Weights of a small GPT-style language model, trained from scratch on English Wikipedia.
Size: 15 layers, width 96.
Architecture: LayerNorm before each block, learned positions, biases, tied embeddings.
Training: a variant of Muon for these matrices, 131M tokens, 8014 steps.
Each number is 50 + 15 x the weight over its row's rms, rounded and kept within 0 to 99. Layers, rows and columns count from 0. The size before them is the row's rms in percent of the matrix's.

# layer 9 MLP down (transposed), 384x96, rms 0.147, rows 365-383, columns 0-95
108:61 63 39 36 53 41 35 56 82 58 55 62 31 34 44 53 47 56 79 49 41 49 59 36 31 79 32 59 64 46 22 46 44 56 66 70 34 47 62 44 51 59 63 48 55 48 57 29 78 58 71 39 31 36 40 67 29 48 79 57 62 45 40 41 53 48 08 39 24 55 60 56 92 39 73 44 32 35 70 56 59 38 46 48 42 37 71 57 23 56 56 58 32 64 54 68
104:34 83 43 44 41 66 37 40 45 30 90 62 63 63 90 73 47 45 40 33 35 53 53 38 30 35 48 51 49 83 49 48 38 58 52 35 49 66 46 55 52 40 57 69 58 54 50 45 53 47 39 28 18 39 86 48 55 49 46 50 63 49 52 48 67 36 21 43 36 55 46 51 58 14 52 52 49 55 48 54 41 35 82 55 31 41 19 36 68 46 65 68 39 62 29 63
099:56 33 49 19 51 68 35 72 60 38 42 33 49 50 63 39 34 53 48 38 65 72 57 47 63 46 67 40 07 52 13 51 52 45 86 42 64 28 31 61 40 56 46 30 72 59 75 59 54 67 38 38 63 37 53 58 60 45 71 46 51 67 49 43 62 24 45 39 45 25 62 42 45 50 53 56 40 65 63 30 52 55 60 41 55 26 75 66 61 62 44 91 33 40 66 61
105:56 36 85 51 44 71 83 49 50 77 21 32 54 70 36 37 67 58 46 25 63 45 58 41 46 40 41 49 54 21 52 13 55 49 55 76 56 37 48 37 77 41 59 30 49 60 34 64 37 49 69 38 46 40 57 47 58 42 64 38 61 59 42 47 48 49 37 63 17 53 41 89 54 59 54 43 58 67 80 21 72 30 47 41 67 56 46 48 26 45 48 61 56 43 35 49
098:49 49 54 30 59 67 43 47 45 62 54 38 49 22 51 71 24 48 45 45 38 63 56 45 57 36 60 61 32 27 25 73 57 41 41 32 61 32 54 29 56 42 62 59 70 14 66 65 53 63 48 68 27 83 58 62 67 33 66 66 37 64 42 29 29 84 73 66 16 61 47 49 60 47 39 60 64 56 57 38 70 49 43 43 42 52 75 28 65 40 67 46 55 42 26 38
084:37 44 42 32 31 58 58 24 73 38 53 57 70 76 57 57 56 33 78 59 30 59 24 46 47 66 50 58 58 30 55 42 47 65 43 55 21 57 48 30 73 14 46 57 47 27 53 63 56 74 74 43 52 62 36 38 42 55 43 48 51 27 43 35 29 58 75 51 62 77 64 42 23 61 58 65 63 45 43 66 26 53 54 68 62 72 39 47 64 34 35 84 40 33 44 51
091:59 46 41 68 50 59 29 29 60 56 42 42 65 48 74 59 80 42 68 80 64 64 62 34 57 68 61 54 42 44 64 77 56 39 39 57 28 29 32 68 48 27 72 53 41 55 46 17 56 47 39 41 53 40 41 64 64 37 42 47 50 69 43 70 20 26 65 55 47 39 61 59 51 52 47 38 15 14 38 85 71 33 42 58 34 41 36 51 62 58 45 62 68 61 61 45
092:23 42 31 40 31 56 63 29 61 73 29 64 35 43 40 45 40 44 53 56 82 57 53 65 56 82 66 57 60 51 79 66 52 65 60 43 51 46 52 66 41 36 64 38 45 35 44 57 52 48 65 42 39 40 57 61 42 13 51 61 41 35 55 31 35 49 45 87 51 44 64 36 72 62 28 32 85 63 64 54 25 42 44 33 48 27 49 76 61 35 52 25 51 44 27 67
095:42 45 09 46 62 44 46 67 43 76 55 31 30 39 44 36 57 54 49 53 47 34 42 21 65 78 63 74 33 62 51 49 66 17 37 56 48 25 48 48 43 63 78 59 62 42 55 21 47 32 96 58 44 52 61 45 46 36 52 65 71 45 48 57 43 54 61 60 41 71 32 31 68 65 71 30 28 65 55 76 22 47 62 66 55 45 46 62 37 54 54 54 51 61 44 51
092:50 36 31 56 70 47 93 28 46 61 58 58 70 74 42 36 52 57 51 54 70 17 49 32 22 68 30 27 37 32 73 80 57 51 32 60 56 59 40 75 36 37 43 64 70 75 47 48 72 46 63 38 37 40 42 61 60 43 23 35 46 49 25 67 54 53 61 75 50 42 62 59 46 37 33 63 55 61 49 64 40 52 56 58 48 44 65 31 33 37 65 43 64 46 52 18
100:58 31 45 51 22 32 33 72 71 53 55 52 45 76 32 35 47 60 41 55 59 62 52 74 14 46 40 36 46 73 35 54 59 57 71 34 72 54 58 44 42 52 71 21 37 61 34 63 44 65 60 24 53 52 46 62 61 64 76 51 83 66 61 70 71 52 57 48 64 35 50 58 39 44 53 71 42 52 47 63 49 42 51 53 51 21 18 33 12 55 40 49 49 38 66 31
096:65 82 38 40 31 62 63 61 38 41 40 46 71 47 69 47 60 62 72 62 69 40 55 48 30 36 24 38 54 41 39 62 69 81 51 61 47 35 58 56 36 36 26 50 35 46 51 28 68 92 45 51 47 86 23 46 51 22 28 48 45 34 54 43 46 38 67 34 59 54 42 41 63 42 57 50 60 15 34 56 41 45 58 52 45 55 59 88 59 45 67 45 50 34 72 57
126:16 43 61 58 50 45 57 43 83 59 28 60 46 36 49 52 42 94 25 23 32 44 47 61 66 70 53 61 70 52 54 49 41 37 61 24 40 49 64 36 48 43 66 30 63 76 39 50 46 54 54 55 76 35 51 51 43 47 75 57 65 38 41 61 57 59 46 39 14 48 42 29 35 61 57 33 43 58 50 81 38 55 52 72 60 50 43 62 43 71 40 67 61 63 43 13
092:55 45 61 68 21 38 55 43 58 62 46 44 50 37 48 50 72 39 39 64 62 50 56 55 74 32 60 12 71 49 59 39 62 63 41 30 33 15 36 51 65 10 56 50 76 41 66 67 44 38 42 38 36 72 43 48 79 59 77 52 56 56 65 30 43 27 77 64 54 51 35 69 25 36 40 43 66 56 41 57 33 52 41 45 57 53 73 30 43 56 62 76 38 48 32 49
105:33 25 48 60 40 47 44 61 53 38 72 80 76 63 50 34 48 20 53 44 34 51 46 63 76 37 43 33 42 61 79 59 58 65 61 50 40 44 71 31 67 68 74 37 69 38 66 51 36 67 49 61 64 30 41 43 61 34 30 52 50 30 33 47 48 56 58 47 54 58 35 38 54 43 56 83 47 66 24 54 29 76 35 39 69 53 54 22 49 54 39 48 27 62 21 74
098:39 81 17 47 69 61 64 62 84 72 57 37 83 73 36 43 52 45 53 43 39 39 57 61 49 53 50 61 40 36 44 54 38 59 25 63 54 39 53 37 56 32 14 64 39 45 37 43 61 38 59 33 69 54 43 37 49 52 47 39 79 46 36 56 72 69 43 43 24 38 33 30 48 47 53 59 69 49 91 46 31 65 74 55 55 18 25 49 49 51 39 43 46 68 53 59
095:35 45 59 63 69 36 56 53 29 42 65 46 76 40 29 68 48 36 53 41 40 58 59 70 68 18 56 29 41 62 62 53 49 77 58 74 52 30 67 70 53 48 30 67 22 65 59 62 27 62 26 59 27 42 30 50 37 55 51 45 26 55 45 46 55 36 30 44 27 61 72 29 51 14 72 50 85 74 26 50 49 66 41 57 51 50 49 68 58 52 48 48 58 38 45 56
094:44 58 51 86 46 46 46 57 49 46 33 43 61 47 77 50 71 51 46 28 52 78 41 54 72 58 54 64 23 59 47 39 57 56 55 60 31 31 51 41 36 42 55 28 68 31 21 34 36 29 16 50 37 45 35 48 61 59 05 45 68 56 35 43 39 63 33 54 74 43 46 66 59 69 67 61 70 44 70 60 33 33 55 54 68 76 48 55 46 46 78 54 61 65 26 40
108:40 45 53 58 48 49 35 35 60 52 42 49 48 30 72 81 48 58 30 36 38 59 57 58 58 43 35 66 39 85 64 42 10 58 46 59 48 48 65 47 32 56 31 24 54 38 64 61 65 37 57 51 74 55 50 23 38 70 63 56 43 55 44 62 37 20 48 97 50 68 58 41 33 47 62 27 49 66 42 43 39 48 45 52 48 52 53 25 39 48 54 89 65 76 27 51
# layer 9 MLP up, 384x96, rms 0.186, rows 366-383, columns 0-95
099:79 32 70 52 49 42 47 75 66 30 46 66 49 28 22 62 47 59 47 58 54 40 57 33 62 60 49 47 57 83 57 37 51 42 32 38 80 25 73 35 26 47 35 48 48 72 44 65 56 53 61 54 50 59 74 37 68 49 36 51 18 36 68 52 97 67 65 39 48 51 40 49 45 47 52 60 66 38 44 47 30 32 46 57 63 23 25 56 28 54 64 45 44 45 70 37
104:47 52 75 68 63 44 40 30 42 51 53 52 48 59 18 67 51 48 22 47 43 46 21 76 38 38 34 47 45 54 88 40 37 70 59 64 54 35 82 43 50 53 60 11 67 50 46 22 41 41 55 42 24 68 48 35 43 66 42 41 38 45 62 55 42 63 58 54 67 65 51 55 69 67 62 38 58 60 41 74 73 76 24 48 53 64 53 26 24 38 42 41 43 65 35 58
102:66 57 37 64 68 72 64 64 42 49 31 48 18 57 57 56 24 80 24 41 46 61 43 74 43 38 50 65 36 67 43 49 45 39 47 44 51 49 41 48 52 48 56 55 38 43 61 53 80 39 48 62 50 44 33 36 41 64 55 11 35 71 41 42 47 41 90 38 42 62 24 28 57 52 42 53 18 40 49 18 48 46 43 55 39 61 79 42 51 80 77 57 36 73 54 49
105:42 93 49 67 44 42 44 62 60 81 50 60 53 77 60 47 42 21 60 72 58 60 49 46 51 34 35 47 64 33 75 58 44 31 47 12 65 26 71 44 35 55 40 59 27 50 28 52 35 69 64 53 63 29 57 42 53 64 70 54 31 48 57 54 39 25 61 43 29 26 50 43 43 48 60 36 65 51 61 57 53 27 59 37 22 50 53 47 24 65 79 42 67 36 42 49
098:43 44 47 16 60 49 65 46 39 41 65 50 48 53 24 30 68 73 35 38 47 51 73 41 85 41 67 48 68 32 33 54 48 56 53 50 55 70 43 65 39 60 61 26 52 51 23 61 55 71 68 18 55 22 15 69 49 48 67 54 66 51 70 32 39 58 65 60 62 53 41 52 51 08 32 50 48 55 31 54 55 45 62 39 58 49 55 59 64 55 59 49 81 19 49 37
094:53 68 79 70 52 64 46 50 61 56 50 74 27 31 41 23 50 38 74 53 47 42 33 64 39 51 66 49 53 59 60 21 27 45 58 41 39 32 47 45 43 70 19 53 53 44 56 64 49 57 53 43 58 47 40 29 56 56 46 22 63 59 51 32 45 63 68 41 53 73 18 59 64 71 81 63 55 30 41 44 38 60 63 45 92 63 74 61 34 31 56 59 29 52 34 23
098:28 38 31 75 67 46 63 59 50 42 77 56 44 71 38 52 63 27 37 40 52 70 34 46 49 33 55 33 33 20 56 36 35 46 51 53 65 51 54 30 34 48 42 51 43 68 33 55 33 73 55 62 63 49 44 54 48 69 14 58 69 37 57 23 70 58 89 22 71 61 34 68 35 40 52 47 61 44 46 59 49 39 71 40 50 67 40 64 29 77 64 61 70 49 32 62
098:36 59 42 56 52 35 40 53 47 27 50 36 69 75 59 67 60 49 46 44 47 51 66 49 64 36 52 46 59 50 52 81 53 79 44 47 25 54 64 75 68 49 33 38 27 54 27 51 71 53 63 10 13 42 73 66 45 42 47 27 54 54 26 32 69 51 43 58 79 67 47 57 22 38 44 26 45 34 52 37 53 42 53 37 41 50 69 56 55 62 75 64 61 69 44 78
090:36 59 91 30 47 31 35 55 53 53 35 52 44 38 67 46 42 40 40 65 43 86 58 54 77 41 39 58 54 43 61 10 46 45 59 47 56 54 43 36 58 70 71 44 40 51 67 33 18 42 43 16 53 79 57 61 58 60 61 70 52 66 44 49 68 21 57 47 44 60 30 50 52 67 21 35 58 52 33 50 92 61 49 57 54 41 48 31 47 34 69 52 41 59 40 59
100:57 53 35 32 83 40 56 39 53 59 92 50 48 31 58 60 58 57 26 61 62 59 43 46 37 47 44 48 67 28 51 56 51 62 35 44 53 49 40 40 65 41 68 47 47 55 81 73 33 35 69 69 67 67 17 51 64 63 54 41 44 50 50 01 42 58 42 25 46 71 51 48 67 24 59 43 28 55 49 39 64 20 56 29 40 64 79 46 39 52 44 23 50 55 43 47
094:37 30 46 72 60 29 20 49 58 51 57 47 46 51 58 54 34 71 59 76 19 32 39 64 62 54 70 69 56 25 42 54 46 53 19 51 44 60 38 48 29 49 61 61 56 60 46 72 28 43 52 41 45 18 69 53 31 46 86 42 55 26 33 28 64 35 31 52 75 42 54 41 63 52 69 35 35 64 49 38 28 59 45 77 70 50 69 44 46 48 43 75 70 62 54 39
106:46 43 48 33 52 50 50 76 65 36 25 55 66 37 41 65 43 84 52 45 40 57 46 43 57 57 70 43 70 56 55 52 33 57 55 46 53 53 41 44 64 19 53 62 52 47 29 58 71 30 65 44 38 77 55 45 63 39 46 44 46 49 20 50 55 60 59 85 35 66 30 30 44 25 41 69 53 59 59 41 10 63 30 52 38 59 21 69 68 88 55 27 63 34 64 40
100:58 39 43 40 67 72 77 47 53 27 51 44 52 48 30 37 46 58 54 62 14 54 26 26 42 44 60 48 43 34 38 51 61 53 45 64 49 29 53 34 01 54 59 67 42 77 30 48 64 62 64 56 56 52 70 67 37 46 57 63 39 34 22 72 46 40 61 53 52 45 33 50 60 29 51 47 43 91 66 41 50 70 51 61 75 54 64 21 73 36 39 34 67 46 55 51
095:46 74 67 44 62 67 35 18 48 49 34 20 30 26 48 76 56 44 32 31 64 65 41 46 39 64 28 53 51 56 26 30 59 44 38 70 67 47 21 57 35 47 40 49 25 77 45 69 47 45 37 30 39 92 52 59 40 60 74 49 41 50 62 61 53 43 66 45 60 40 75 30 55 49 51 42 41 50 34 42 48 39 47 46 63 71 50 72 48 65 42 48 62 54 81 24
095:49 32 62 73 42 54 82 00 71 42 60 54 32 37 47 51 40 85 43 59 43 35 59 46 23 30 46 51 61 48 67 38 74 37 49 41 79 44 55 47 55 43 69 47 59 39 54 71 57 38 51 58 53 46 37 67 55 53 82 41 59 45 46 51 58 50 54 64 83 47 50 45 54 29 34 70 67 48 32 55 88 49 44 43 50 43 67 58 49 68 18 31 33 45 43 38
102:63 48 52 56 51 37 39 48 84 61 23 63 52 44 38 46 61 57 48 54 38 45 37 19 51 91 55 56 67 31 25 58 47 33 33 40 31 66 28 35 24 44 60 33 48 23 67 36 44 22 41 36 69 45 41 58 62 54 73 36 70 53 63 58 48 47 70 66 79 45 19 86 40 54 59 73 62 40 31 60 65 55 49 57 50 43 52 33 66 61 45 51 53 46 73 46
101:63 70 62 58 49 84 68 64 58 50 49 56 67 23 53 42 61 49 21 46 48 67 44 75 49 74 68 60 30 46 62 54 35 30 46 46 51 25 39 45 55 22 32 42 32 49 65 70 37 41 35 32 42 65 54 40 30 28 44 39 45 75 70 58 50 53 50 37 58 40 34 56 58 40 33 59 55 33 46 10 53 38 38 55 89 66 46 31 64 48 58 48 60 89 45 50
110:68 66 46 69 58 72 69 38 42 33 50 28 46 48 21 33 33 34 82 69 52 63 37 59 51 58 16 48 45 68 58 70 51 60 67 58 54 27 46 57 38 56 20 58 52 41 55 78 24 41 64 41 44 11 41 42 47 58 20 50 61 60 79 35 69 67 60 24 38 47 53 54 53 52 43 48 44 53 68 37 64 54 41 75 52 24 60 60 36 52 34 60 31 54 61 55